Weights of a small GPT-style language model, trained from scratch on English Wikipedia.
Size: width 192, 4 heads of 64, vocabulary 1646.
Architecture: LayerNorm before each block, rotary positions, tied embeddings.
Training: a variant of Muon for these matrices, 281M tokens, 4572 steps.
Each number is 128 + 32 x the weight over its row's rms, rounded and kept within 0 to 255. Layers, rows and columns count from 0. The size above them is the row's rms in percent of the matrix's.

# layer 10 MLP down (transposed), 768x192, rms 0.241, rows 500-552, columns 0-63
size [ 97  96 102  96  97  98 108  99  95 102 105 101  95  97 109 100 120  97  93  93 102 104  94  98  92 116 100  98  93  97 103 111 105 112 102  95 105  88 102  99  98 107  95  85 101 106  97  97 113  83  81  92  94]
[[ 91 123 144 136 103 144 126 178 130 135 208 128 138 130 131 109 160 108 167  55 153 120 201 142 120 161 150 175 139 122 214 137 176 121 106  90 147 164 151 124 191 157  71 100 148 162 150 128 154  76 106 156 133 130 148 122 104  93  99  50 124 100  96  97]
 [154 118 107 132 160 125 119 170 144 139  94 137 129 113 175 132 134 164 110 129 129 131 127 109 165 128 208 170 154 116 116  98 124  42 122 133 193 171  89 210 138 113 147 107 155 135 140 165 137 186 108 117 157 131 139 151 161  94  83 120 147 106 123 137]
 [111  77 143 139 134  70  61 122 123 177 129 145 111 113  73 117 139 165 112 105 151 152 140 150 111 116 166 139 123 186 179 134 110 122 111  90 126 128 163 160 132 109  76  90 123 167 168  88  98 121 151 137 156 140 179 144  74 114 124  63 172 102 150 125]
 [ 75  85 167 151 167 154 107 105 101  83 145 114 107 196 160 129 158 153 227 128 143 161 163 128 157 161  90 125 109 113  90 100  87  95 168  75 113 103 154 109 187  78 114 159  86  57 121 165 113 146 115 158 196 119 158 152 127 138 118 112 168 131  74 194]
 [106 128 115 129 154 155 115 141 172 107 112 131 141 156 123  73 126 164 122 142 106 106 194 140 155 167 165 144 143 155 142  75 214 137 141 146 134 153 147 129 110  88  79 130 110  86 118  74  59  87 158 136 100 139 105 181 210  91 172 118 121 126  97  98]
 [149  82 133 120 107 152 139 160 138  65 115  98 150 212  85 138 117 119 193 120  81 170 160 152 119 101  90 151 126 114  85 104 156 149 110 122 139 109 120 149 107  75 109 155 195  97 155  93  83 173 164 119 102 132 144 175 117 166 124 163 127 142 121 188]
 [151 125 118 161  84  82 116 163 130 203 190 124 132 116 148 124 152  97  68 111 194 121 138  65 190  95 133  77 130 125  92 100 134 115 134 104 134  78 170 126 180 125 210 120 157 113 144  94 141 130 136 136  80 142 111 122 122 193 192  63 132 165 142 146]
 [134 137 188 105 195 122  82 121 159 125  94 131 141 136  94  99 176 160 135 139 153 127  92 191 197 151 186  97 129 127 116 128 163  85 145 172 137 146 130 104  95 170 118 149  64 163 126 141  85 115 142  99 117 156 183 197  86 137  72 127 178  66 140  88]
 [141  82 126 121 132 145 174 132 174 143  82 133 183 103 102  43 188 131  94 190 142  83 123 101  37 114 110 159 159  98 108 100 127 149 153 122 100  99 127 136 128 120 121  66 136 104  71 124 107  88 159 133 165 101  54 128 134 153 166  76 165 156 129  89]
 [107 158 130 148 120  86 102 156 121 168 134 139 128  84 177  34 102 115 132 120  77  95 158 105 130 147 172 156  73 100  85 156 142 104 180  90  89 137 149 148 135 148 144 130  98 170 170 165 127 120 156  63  74 130 153 149 146 128 123 139 137 170 185 127]
 [ 99 157 150 131 172 153 123 189  63 124  55 131  91 121 164 141  80  90 165 150 161 181  71 154  84  57 148 111 116 140  58 122 158 186 138  89 164 111  96 128 121 136 119 134  95 100 158 148 139  96 149 122  51 145 159 186  84  97  86 148 109 139 145 119]
 [150 144 164  90 137 124 104 164 127 157  93 143 101  94 123  77  95 169  95 131 140  93  67 135  97  89 116  87  93 164 121 127  70 150 155 201 120 142 120  92  99 176 117 136 121 156 191 149 108 103  69  61 104 143 163 169 109 154 136 139  60 153 174  98]
 [125 127 120  64 151 128 115 106  89 152 115  80 180 206 123  27 166 117  93 104  23 124 122 164 168 136 159 159 143 164 119 166 144 186 188 113 132 143 146 141 106 102 130 161 121  58 138 125  91 130 147 128 115 132  76 131 108  80 105 160  76 158 119 140]
 [126 140 155 162 129 150  58 163 160 151 136 123  78 119  87  54 111 151 138  75 128 180  98 107 174 168 170 122  82  92 145 146 163 131 127 122 127  88 182 140 145 100 143 160 122 136 108 175 111  80 149 136  97 136 125 167 159 122 160 140 109 180 130 121]
 [115  75 153 114 146 136 110 132 117 143 114  96 147  71 210  94  50 127  97 197 144 149 107 110  92 142  78 136 158 126 118 103  67  85 135  69 111 156 122 117 115 141 156  98 127 163 133 145 168  99 101 169  78 127 140  77 151 119 101 142 142 128 168  95]
 [148  87 109 124 129  82 119 176  66 128 132 121 113  94 110 152  96 134 159  81 158 149 128 128 104 130 168 105 109  92  55 164 126 173 140 154 134 158 146 116  97 118  90 139 150 120  65 160 129 120 164 194 177 118 180 115 100 155 142 109 160 147 157 103]
 [133 114  99 111 133 115 128 190 142 118 233 141 153 138  58 131 133 151 108  66 138  81  67 132  74  88 160 135  82 119 194 172 140  95 124 160 140 141 182 150 132 153 158 195 107 183 191  83 126 137  86 173 124 101 186 152 151 113 156  90 134 167 157 110]
 [153 105 139  81 124 114 149 104 126 153 127 160 150  57 116 182  70 135 110 110 181 147 123 121 100 182  61 134 149 130  92 143 139 116 152  75 140 111  99 116 112 110 115 169 165  98 153 161 108 140 190 150 125 132 128 149  86 117 141  85 106 154 172 158]
 [ 76 131 163  78 174 109 107 167 154 184 156 108 188  77  89 118 134 159 137 151 113 151  83  95 173 168 140 124 132 159 158 123 169 146 155 146  98  91 133 121 122 143 121 130  98 109 138 164  90 147 152 126  64 179 142 206 108 116  92 147 110 115 119 143]
 [109 112  79 151 134 171 129 166 123  73 120  89 154  94 134  80 159 163  86 110 113 154 143 155 149 139 111 200 137 116 134 100 152 159 112 146 102 106 137 112 129 171 184 142  82 122 132  93 197 179 112 174 156 163 143  83 105 140 198  94  86 198  89 127]
 [165 117 120  85  64 142 124 146 119 127 127 170 153 193 122 118 134 130 132 170 220 102  81  51  95 116 151 148 198 120 208 108 119 119 104  97 145 199 119 106  86 156 169 135  77  86  94 153 161  49  92  86 163 110 174 125 117 118 174 135 152  97 184 162]
 [ 89  85 157 129 116 124 106  82 148 190 118 144  97  41 133 117 108 143 163 137 119 164 146 141 122 180 109 153 121 153 103 191 146 197 149 129 154 152 149 194 129 139 104 141 161 146 121 144 167 126 136 114 171  86 106  70 161 147 127 115  84 135 157 132]
 [165 141 171 139 132 123 122 115 119 103 164 141 114 147 108 119 112  70  90 129 141 147 114  97 106 174  84 135 124  85 114 128  86 121 114 138  89 167  65 118 132 171 110 176 162 187 105 157 123 143 167 165 117 178 134 107 167 116 114 100  61 136 111 114]
 [229  92 105  95 182 122 131  93 217 167 164 138 115  84 144 102 123 176 106 115 149 131  61  98 161 143  78 175  79 105 131 134 128 140 161 120 115 117 162 107 124 137 146 101 135 218 166 118 106 110 116 131 143  66 102 120 129 134 145 128 153 113 105 105]
 [ 78 148 121 122 122  83 123 108 145 149 137  87 145 107 146  95 161 163  96 147  54 114 139 154 183 134  92 103 120 183 108 148 129 154 166  90 105 185 127 127 139 121 112  66 146 137 119 147 136 147  70  62  88 144 126 106 165 133 107 191 117 169 142  68]
 [ 72 122 162 110 105 115 145 100 161  80 194 124 167 156 166 172 137 123  53 113 151 110  80 127 133 113  72 128 118 129 169 124 108 181 103 148  92 125 105 157  92 140  97  97 131 112 154 117  75 116  90 142 115 146 157 139 184 167 160 148 118 148 125 133]
 [128 151 118 101 134  97 111 145  83 149 146 102 163 114  98 176 163  99 139 123 147 130 149 112  65 128 151  83 127 152 154 118 106 127 172 137 101  68 140 151 136 134 136 127 124 137 140 164 121 172 191 147 123  52  83 124  81  91 125 146 105 134 143 223]
 [114 125 130 163 180  86 102 178 142 126 134 116 121 191  85 167 153  93 166 166 115 116  93 202 128 140 114  59 123 132 116 156 142 118  97 137  86 161  37 118  74 147 171 149 131 124 123  46 171 131 123 112 102 145 132 141 158 121 132 122 146 184  73 106]
 [152 120 177  92 137  82 124 108  88 140 120 108 112 124  97 117 134 102 131 118 142 159 127 144 171 183 144 114 135 128 115 115 131 115  92 107  87 121 125 181  84 129 165 160 162 104  73 125 112 187  81 102 116 111 109 217 122 150  59 131 201 122 111 119]
 [173 100 105 150 129 125 158 100  66 115 123 166 122 126  79 132 132 144 165  98 109 117 143 187  90 153 115 120 119 139 122 113 225 103 119  91 117 177 133 137 122 117 116 127 108  68 141 199  76  92 111 148 121 111  94 211 148 112 148 152  86 106 142 108]
 [192 172 132 157  89 137 147 158  87 163 184 165 128 138 163  46 115 142 152 112 158 181 113 119 134  80  83 123 133 133 129 134 143  70 131 109 127 183 146 142 146 143 143 128 163 159 122  84 124 104 104 206 136  86 140 114  69 143 161 140  49 119  84 129]
 [111 119  75 152  47 197 125  75 107  88 152 153 120 121 153  13 101 113  89 114 140 149 111 150 127  72 149 157 125 142 139 162 135 155 122 122 131 117 111 158 112 113 123 184 135 107 102  80  72 129  61 134 137 128 137 138  59 206 161 101 191 131  97 153]
 [123 116 180 106 131 143 123  68 157  90 137 164 130 126 156 162 187 115 127 164  99 120  84 178  71  90 105 108 147 156 105 190 144 187 125 115 171 108 213 116  60 136 193 144 127 124  99 141 129 120 136 101 107 133  84  93 126 154 109 145 128 106 125 144]
 [100 126 119 125 164 185 129 135 121 103 102  99 135 164 162  54 126 127 155 109 121 132 130 165 116 193  94  93 138 156 122 125 119 201 124 112 146 179  86 135 131 113 184 108 174 123  92 168 138 114 123 182 135  97 121 182 112 110 138 112 112 108 152 130]
 [116 114 121 122 156 202  90 158 102 129 168 131 106 175 133 146 171 183 115  78  93 124 157 149 145  62 177 133 148 107 209 107  73  78 150 155 159 177 123 118  90 139 156 185 131 142 119  39 105 114 117 164 126 179  88  69 175 132 151 143 129  91 154  91]
 [132 153  89 164 158  91 144  95 110 185 156 105 136 162 149  57 138 143  79 165 160 136  86 110 141 125 154 133 153  55 143 165 110  79 105 108 183 142 153 115  91  98 130 144 113 132 134  97 123 149 124 134 165 171 167 133 123  77 144 104 149 164 161 186]
 [138 153 153 139 203 149 139 166 166 153 149 127 120 184 109 220 155  93  85 125 119  96 112 166 137 156  91  63 134 117 107 141 146 132 129 111 118 140  79 175  70  73 102 125 103 144 103 148 145  31 127 153 101  95 108 144 124  99 106 103 116 151  89  75]
 [123 120 137 102 103 129 157 119 181 144 105 163 175 135 118 159 147 144 138 137  97 100 155 168  80  85 103  64 135 158 105 159 152 156 104  64  98 144 153 155 109 148  82 161 157  90 157 200  52 149 179 103 155 145 111 147 131 141 142 149  70 115 176 137]
 [188 147 170 108 147  72 114  81  58  86 156 106 117  84 175  85 124 126 181 101 147 135  96 156 107 146  68 113 137 121 129 143 109 106 147 103 110  82 136  96 161 204 139 138 122 170 144  99 148 145 149 118 153 123 121 151 139 161 136 124 129 120 131 127]
 [138  56 163 158 157 152 102 108 124 131 133 148 138 104 145 131 129  95 123 107 140 120 129 117 135  84 167 119 178 125 136  96 155  81  84 166 170  69  78  50 166 189 153 111 148 167  95  53 135 116 162 139 146 102  93 169  74 141 134  83 156 130 113  99]
 [132 120 153  93 129 114 163 153 111 120 148 164 161  45 116  99 119 116 122 148 161  81  38 157 154 137  85 106 119 101  93 109 162 173 109 157 139 134 148  94  84 148 202 163 123 139 164 125 128 161 110  74 194 124 188 126 150 115  80 147 118 107 163  74]
 [ 97 127 102 136 172 141 166 110 111 116 172 129 107 119  95  65 147 111 144  40 184  98 161 194 132 153 144 141 141 104 188 147 136 119  88 137 176  88 155 141 146 147  72  60  90  67 116  95 178 124 197 185 113  79 126  89 147 150  91 186 138  98  97 193]
 [ 78 119 114 140  91  74 108 153 153  88 126 173 179  65  97 119 140 122 130  81 155 116 161 101 163 196 163 116 169  77 154  68 102 169 152 116 160 145 179 102  35  83 107 177 124 127 124 111 129 171 175 124 127 141 129 111 122 121 180 153  93 115 145 128]
 [126 139 128 107 146 135  96 175 113 142 136 155  82 156  61 143 160  92 124 123 185  89 116 180 149 151  88  62 167 172 166  77  81 109 102 185 140 120 109 120  99 145  82 126 141 194 104  99  88 160 119 130 148 143  83 164 183 164 105  86 111 153  65  95]
 [157 147 116 133 121 109  93 126 109  48 144 136  90 143 120  60 150 152 159 121 183 106 124 144  71 154  87 167  85 109 150 114 188 113 122 133 127  72 138 169 186 110 102 200 108 142 133 164 166 100 132 143 105  48  96 163 168 118 119 143 135 162  95 102]
 [ 84 124 119 117 154 125 117 147 102 133 135 151 153 150  76  68 116  69 112  84 138 123 134 112 202 139 153 117 115 106  69 199 103 130 173 154 134 121 143 121 104 115  81 111 140 171 154 140 164 124 133 131 127 143 141 115 178  23  55 122 184 109 164 171]
 [100 124  99 218 118 100 111 147 156 123  83 125  77 149 184 130  87 138  83 108 187 171 157 137 129 170 157 145 169 184 119 109 179 122  87 118 143 185 172 155 125 140 188  86 125 183 155 183 170 101  68 110 142  93 120  84 140 151 124  78 132 196 161  89]
 [ 59 111 130  78 115 167 141 128 107 116 170 123  93  77 119  90  69 159 149 129  79  96  77 137 129  54 174 144 107 154 114 143  71 141 103  97 111 159  91 123 135 165  85 120 157 152 162 177 122  96 140 154 157 144  37 113 115 169 127 115  98 137 111 145]
 [ 98  85 123 131 149  91  68 193 121 114 103 122  50  71 173 118 138 124 106 114 143 134 134  95 136 186 141  87 177 168 159  87 127  97 161  90 157 127 118  93  84 189  91 131 119 116  92 109 106 129 168 144 130 117 139 116 132 155 139 186 134 156 135 134]
 [113  94 121 139 111 113  93 115 115 152 100 142 119 129 114  96 156 140 119 106 140 185  78 131 122 128  52  35 114 115  70 160 150 127 147 145  97  99 136  99 161 131 120  82 205 144  93 113 132 210 177 135 147  84 119 136 174 123 170  95  93 143 159 117]
 [213 178 126  77 136 155 145 163 174 127 125 104 169 129 102 114 138 130 100 137 159 126 108 108 176 156 175 177 125 107 138 144 168  87 146 195 136 133  86 142 147 152 107 154 151 123 179 127 107  89 134 133 165  65 126 139 131 123  82 112  74 131 130 126]
 [139 147 138 125 144 127 123 124 145 171 129 143 131  43 116 186 150 113  90 156 170 103 134 145 146  92 137  82 121 108  87 119 140 175  98  91 114 141  99 143 137 117  66 108 105 107 135  86 100 138 113 122 135 137  77 147 124 164  81 107  92 138 126 155]
 [118 106 148 136  76 161 111 183 119  98  93  84 119 145 146 129 135  92 146 109 149 189 122 146 176  96  97 185 161 129 131 117 163 175 136 115 116 163 208 149 118 120 112 175 127 106 124 162 142 126 155 155 110 139 117 161 110 138  96  99 174 138  92 123]]
# layer 10 MLP up, 768x192, rms 0.224, rows 501-552, columns 0-63
size [ 97 109 102 104 102  98 103  99 100 107  94 101  96 101 105 108  93  99  98  99 100  96 100  94 103  96 101  98  92 106 104 104 108  97 101 104  87 103  99  98 102  96  95 101 101  96 106 111  84  84  88  97]
[[106 152  92 142  78  99 111  73 186 114 108  99 146  96 129 124 110 147  74 120 100 157 134 158  70 144 131  94 179 138 152 172 171 102 113 146 126  80 142 128 140 139 179  79 128 180 142 192 101  47 142 115 136 144 139 104 128  98 119 175 138 147 122 119]
 [122 143 156 143 110 155 102 128 131 118 113 194 143 140 141 101 106 156 130 142 101 114  97 135 106 134 115 159 144 205 158  96 121 173 166 143 143 144  97 168 165  90  95 125 144 127 114  93 132 123  89 133 155 109 184 133  89 136 112  74 176 138 166 132]
 [109 153 153  84 106 132 107  88 131 131 153 137 135 151 104  73  76 163 130 109 111 140 174 102 168 113 149 141 136 133 128 178 185 167 137 117 105  93  79  82 129 165 179 158  54 120 192  93 130 134 139 145 119 151 109 160 137 152  60  82 154 150  91  96]
 [115 141 128 169 176 140 131  97 131 135 103 116 117 132  83 106 118 129 141 140 121 109  98 186 113 161 152 147 102 151 104 130 162 139  52  82 139 149 103 170 145  81 136  76 199 125 127 119 126 126 110 183 128 129 129 142  95  81 126 212 132 103 193 130]
 [ 90 187  64 154  92 115 146 135 110 108 148 184 126 138 153 118 151 157 143 132  98 168 110 147 110 109  81 130  83 200 176 120 151 220 165  52 103 143 146 162 131 139 164 127 127 150 119  53  66 143  95 113 168 151 119 145 144 161 158 137 160 169 137 113]
 [ 70 150 138 179 124  86 148 122  93 113 118 107  89 155 108 162  89 137 165  98 117 143 102 105  95 155 141 117 125  73 141  90 129 118 171 136 166 129 101 119 147 118 133 146 165 221 154 173 113 133 145 138  97  79 152 138 115 104 108 149  48 114 140  98]
 [ 81 135 145 120 117  88 102 150 131 152  87 164 141 114 132 133 151 130 139 171  63 172 140 138 150 196 119 110 115 111 108  97 118  59 162  79 108  78 109 117  95  94 186 195 149 121 100 141 103 151  64 133 115  85 113 117 165 157 174 143 104 138  94  81]
 [127 109 126 102 143 117 128  71 167  55 128 179 161 129 167 134 103 183  99 105 170  90 166  81 146 168 123 131  49 129 172 162 105 105 112 107 170 149 113  75 143 168  90 139 102  99 155 159 186 127 107 145 165 140  89 182  89 161 116 136 140 124  91 167]
 [183 199 145 117 115 161 208 134 145 108 124 130  90 155 124  51 139 140 143 128 148 165 128 178 145 109 135  86  79 126 112 105 135 121  81  83 108 190  99 158 178  64 101 164 109 117 138 102 101 132 146 119 153 137 168 141 100 178 138 141 168 137 125  85]
 [ 75 129 102 189 142  78  96 124 139 112 121 176  90 141 154 109 119 142  75 102 208 102 135 158 147 167 157  66  66 145 111 111 116 142 109  78  99  95 195 128 102 150 151 141  88 123 177  93 107  87 220 136 132 144 108  78 139 158  94 125 178 115 131 157]
 [116 141 128  75 109 119 177 189 131 123 165  68 113 194 124 109 163 149 185 156 168 121 145 115 102 100 140 139 145 107 183 154 123 117 146  62  93 127 126 141 119  42 183 149 167 110 162 152 136  59 149 148  65 119 105 124  79  77 104 103 160 132 159 143]
 [ 88 166 112 124 127 132 158 102 156 131 122 153  68  95 123 121  60  88 169 137 193 115 134  70 124 143 119 103 112 117 107 164  78  83  47  65 138 124 127  67 101 137 104 116 160 161 188 133 133 114  58 156 192 163 108 138  97  99 125 143 111 124 181  94]
 [123  80 142 108 104 135 143  97 141 131 144 124 146 127  99 169  79 150 141 137 132  99 135 108 112 119 131  88 119 102 144  55 105 149 130 205 107 155  72 118 157 157  88 138  99 151 173 113 125 180 151 153 166 139 102 148 134  61 142 187 188 112 177  89]
 [110 216 109 131  66 112  94 116 109 158 171 137 116 145 104 123 161 120 129  96  90 197 173 120 103 130 111 161 106 129 118 171 174 100  72 105  94 166 171 104 158 110 110 164 160 135  97 136  58 189 106 109 150 157 132 120 137 126 153 132 135 160 102 158]
 [111 145 160 113  49 149 148 141  90 104  84  82  87 163 119 133  98 158 133 118 126 113 209  96 162  57 138  60 127 124 139 137 170 115 129 160 151  57 123 111 192 145 112 106 120  71 139 113 128 135 198 112 119 126  68 149 118  94 107 177 124 133 139 110]
 [ 58 146 129  92 115 145 102 113 121 126 160 157 114 115 108  86 142 169  97 111 108 121 112  90 167 150 104 132 186 138 158 162 139 142 156 116  84 159  90 171 141 130  77 159 142 161 191  96  67 156  71 155 186  90 151 148 126 157 166  91 132 146 127 134]
 [153 159 148 102  17 120 160 136  84 110  99 126 123 150 135 138 128 150 145 121 115 136  98  78 135 174 149 103 102 110 187 145 134 151 168  95 118  97  95  88  97 116  82 171  82 119 150 106 137 108 119 150 165 144 164 107 181 164 121 145  68 139 167 124]
 [148  96 138 106 106 151 126 132 174 134  80  76 162 105  87 146  96 116 124 131 124  51  97  89 110 103 156 148  87 148 181 113 125 110 168 130 110  92 144 129 105 159 110 185 162  70 106 152 154 138 158 126 202 131 121 145 136 212 218  64 130 112 116 136]
 [ 82 142 133  85 103 158  87  90 113 149 115 135 134 103 150 114 114 123  88 102 134 128 104 137 105 172 105 123 135  88  79 136 117 128 180 113  79 139 199  80  65  84  71  97 136 154  97 124 136 127 140  61 157 141 105 152 145  92 170  82 148 158 164  85]
 [138  70 135 193 137 116  36 154 148  91  71 128 139 124 121  63  89 136 141 137 133  83 150 104 132 139  72 113 114 134 125 158 121 130 111 115 153 109 157 144 133 144 149 151 118 101 124 166  94 146 171 161 154 159 126 138 161  99 116 120 133 124 137  42]
 [123 132  88 167 125  97  95 144 107 108 125 128 134  76  73 106  89 162  91 137 114  91 139  80 143  98 116 131 149 125  92  92 159 146 160  54 130 116 164 118 114 134 182 145 116 114  79 104 124 156  97 122 197  79 159 139 144 133 104 112 157 113 149 155]
 [137 161 139 140  86 182 106 138 143  95 142  93 166  96 142 112  89 192 104 106 133 187 207 130  95 159  66 130 120 120 150 206 153 101 139 120 170 146 124 103 156 155 167 157 162  93 133 144 162 109 160  77  89 115 140 151 100 141 121  86 132 131 159 148]
 [121 119 102 126 179  99  90 182 132 110  88 116 175 131 149  98 122  96 180  98 131 152 100 112 113 189  88 121 176 125 211 107  99 155  87 136  78 150  96 109 180 191 121 128 162  94 134 137 109  77  93 118 121 131 118 150 100  91 169 169 102 165 122 121]
 [ 92 112  49 105 176 144 184 137 114 104 161  49 140 122 172 118 123 191 149 149 116 112 126  84 145 121 121 102 113 155 163  64 141 135 118 145  95 129 122 114 163 114 176 100 136  94  68 173 123 162 126 172 152  99 134 128  79  79 183  55 177 174 140 147]
 [ 95 141 143 137  84  80 116 117 128 116  96 140  77  92 125  90 122 173 121  97 176  88 169 156 124 140 115 138 117 138 168 175 166 163 123 160 144 151  81 154 118 127 117 152 104 117 169 124  84 179  99 102 152  90  76  88 106  89 121 108  94 197 159 113]
 [ 63  78 113  94  94 124 125 107 151 116 134 120 167 146 158 141 171 162 102 164 106 187 178 111 232  98 193 158 142 111 129 219 149  90  77 124 201 148 142 143 104 192 138  62 149 115 123 105 139 128  90 121 173 164 106 149 120 205 168 135 154 136 114 154]
 [ 95 136  78  71 123 133  61 173 172 106 128 131  78 118 123 127 134 144 102 139 147 168 108 103 147 127 136 147 136 126 116 142 145 138 127 203 105 111 107 152  81 206 153 105 171 112  77 146 105 113 156  97 111 135 157 139  76 130 150 100 159 113 130 167]
 [ 79 129  77 131 139 145 142 143 132 163  69 196  89 126 142  97 133 118 168 127 125 100 134 109 110 114  85 112  61 126 118 167 123 114 113 134  87  65 157 110 187 118 110  79 110 136 124 109  98 147 171  94 130 135 164 139 114 142  87  65 120  65 146 137]
 [142 104 105 132 113 110  76 162 171  94 122 139 164  89 144 132  94 114 121  65  76 153 169 106 172 154 117 129 189 137 132 119 125 135 142  88 120 121 152 123 132 123  94 145 117  71 161 109 167  78 144  90 143  90 130 110 151 128 168 121 126  87 123  91]
 [ 80 124 153 129 158 113  97  76 121 111 158 135 151  32  90  77 145 113  93 119  67 118 159 155 116 167 110 171  81 105 108 117 113 112 103 120 169  79 126 105 182  74 101 161 157 180 157  73 111 130  87  96 146 143 116 126 130  69 153 136 153 132 127 129]
 [ 49 143 133 149  75 134 113 107 170 177 123 148 125  84 175  69  70 104 135  97 108 185  88 146 129 156 117  89 125 108 139  83 126 164 191  81 146  32 130 127  93  83  86 111 159 122 116 110  95 118  86 126 155 173 164 143 109 138 115 101 189 141 162 163]
 [123 101 166 149  84 107 126 136 137  96  97 137 176 106 163 121  74 159 142 103 119 143 117  90 155 192 108 168  96 163 120 142 112 133 143  89 164 120 164 162 123  96  78 112 165  60 116  77 112 111 128 161 163 135 190 108 161 108 128 113 152  80 172 133]
 [128 139 154 144 121  98 103 129 176 157  98 134 156  80  88  75 145  74 129 123 129 147 165 202  55  82 113 145 115 132  53 140 131 125 128 111 130  88  77  84 181 169  93 154 112 124  81  89 168 118 150 130 185 179 117 162 149 136 102 149  92 114 135 135]
 [144 221  94 130 107 186 134 141  97 137 156 132 164 119 156 124  75 133  89  63  84 130 143 154  84 152  86 127  70 139 121 136  95 137 163 112 191 101 111 108 155 142 128  79 187 126 179 120 131 126 108 156  94 118 144 113  83 133 138  82 148  91  85 151]
 [138 106 112 182 135  86 120 174  96  48 123 166 110 104  99 140 137  99  95 104 137 155 156 195 124 147 128 205  74 100 155 150 124 116 100 178 124 143  80 117 155 171 171 161 113 114 111 130  76  64 101 108 152 105 156 140 118 152 151  73 103 112 125 140]
 [129  76 156  72  83 140 138  59  86 164 158  83 129 141 173 161 161 140 167 179 146  87 126 134 149  47 166 166 121 181 111 117 137  94  72  95 112 126 141 106 111 122 128 153  96 169 148 105 166 112 100 121 130 130 104 157  90  78 130 150  98  95 193 125]
 [108 221 143 107 128 123 100 111 116 164 112 102 128 105  40 161  99  84 187  62 126 168 100 156 151 175 116 144 103 125  63 105  93 170 121 180 154 133  73  78 160 132  90 116 140 127 146 109 131 155 158  89  76 152 119 157 101  84 179 107 128 136  79 113]
 [104 161 118 148  65 144 116 138 177  83  88 116 175 163  81 113  66 143 169  92 113  95 129 131 172  97 100 144 106 101 110  78 112 202 110  85 128 192 118 130 102 112 169  86 126 162 112 125 132 163  88  88 161 179 161 126 107  87 160  95 143 161 157 112]
 [ 99  80 154  90 170 164  92  66 117 122 112  80  89 153 141 155 155 124 120 183 137 111 153 122 153 101  86 125 152 173 113 155 174 139 127 131  59 173 141  95 169 111 166 128 181 185 171 121 164 103 125 138 158 156 124 140 182 107 147 133 158  90 153  70]
 [137 141 137  94 131 149 161 107 118 131 122 149 147 110 124 160 131 134 125 151  77 122 110 153 124 131 193 141 119 155 133 164 100 166 124 112  22  74 100 116 165 202 123 150 122 139 197 128 102 150  74 162 111  58 132  83 108 144 166  91 118 150 148  88]
 [165 112 125 130 120 120 150  94 162 138  94  89 133 125  99 130 132  88  93 124 180 119 119 109 162 133 110  92 170 101 172 132 109 134  29 105  36 114 150 154  89 120 169 116 106 106 121 172 104 158 138  68 119 132 145 114 195 126 125 138  97 113 124 120]
 [106 140 180 144 136 166 103 151  83 117  91 146 132 130 126 104  47 171  96 160 132 142 131 127 146 150 127 176  88 107 109 175 141 155 139 118 118  86 196 160 115 117 140 133 116 114  99 113  11 119 144 111 135 141  89 161 138 143  73  70  80 127  85 160]
 [113 153 103 112  77  75 139 145 155 165  29  86 158 135 161 144  98 163  80 129 115 113  58  87  79 122 103 122 120 145 138 158 172 127 125  94 178 122 140 116  88 131 122 168 174  75 123 183 120 119 105 133 106 134  98  66 118 118 143 109 136  86 138 158]
 [106 124 191 217 112 147 119 122 142 161 161 127 156 144  92 114 166 134  61 158  90 184 122 119 122 190  41  72 115 163  94  69 146 103 139 132  74 172 107 116 140 162 165 144 105 130  85 131 142 129  80 121 180 153 127 114 105 139 123 123 129 140 179 196]
 [122 125 122  98 179 131  63 141  82 109 117 136 150  75  93  79 129 113  52 121 154 135 137 119  87  83 124  90 118 171 134 142  73 125 146  86 172 131 125 152 163 126 104 157 109  96 124 157 109 141 149 120 111 109 138 181  47  86 103 117 120  98 145 140]
 [119  96 166 137  33 115 103  97 133 148  55 121 128 107 173 161 145 126 120  98 127 165 106 188 152 137 116 159  70  70 137 104 137  24 139 175 118 145 112 111 127 189 150 159 173 142 223 181 148 118  92  78 161 145 111 102 160 103 122 155 120 148 147 134]
 [120 181 151 162 162 102  98 142 211 189 125  87 171 143 124 180 150 112 136 100  90 141 109  91 148 170 103 128 149  98 105  83 152  73  73  93 116 136 166  82  93 187 118 145 150 142 131  80 119 164 110 160 153 102 101 124 149  91 143  80 159 155 124 134]
 [ 98 132 172  78 133  78 135  81 149 169 139 142 162 200 159 134 172  80 120 152 138 101 155 180 134 106 130 111 136 106 103 104  98  78 109 121 142 205  86 146 154  99 133  50 135 156 157  78 143 109 128 131 119 148 138 118 179  86 170 128 117  86 107 115]
 [178 140 111 145 171 182 115 124 135 123 138 121  94  86 119 174 133 149 141 115 151 127 186 155 148  64 135 189 131 161 146  73 120 123 147 156 115 174 174 113 131 119 142  50 172 120 160 130 118 126  27 154 114 169 162  81 126 104 216 200 150 148 133 102]
 [ 87 139  90 137 107 108 135 167 130 126  57  57  76 134 141 211 123 121 147  96 118  87 147 105 106 165 122 149 131  98 115  80 103 140  72 129 146 199  74 141 145 123  93 109 104 169 130 125 124 123  95 141 109  87 170 146 122 129 175 118 110 200 142 158]
 [115 159 128 117  59  52 139 114 122 138 140  67 108 161 118 132  81 133 139 109 122 129 118 136 117 132 148 186 116  95 166 152 149 127 183 130 189 171 123 149 176 129 170  37  73  91  59 150  86 104  64 112 155 155 153 141 161 110 182 102 124 152 182 121]
 [123 161 185 161 155 165 108 156 104 126 216 158 113 161 134  68 117 102 103 152 121 108 138 148 104 118 120  60  96  48 128 116  76  88  99 107 119 168 100 105 148 145 146 121 132 143 123 124  82 165 103 126  82 123  70 172  82 116 113 112 137 146 141 136]]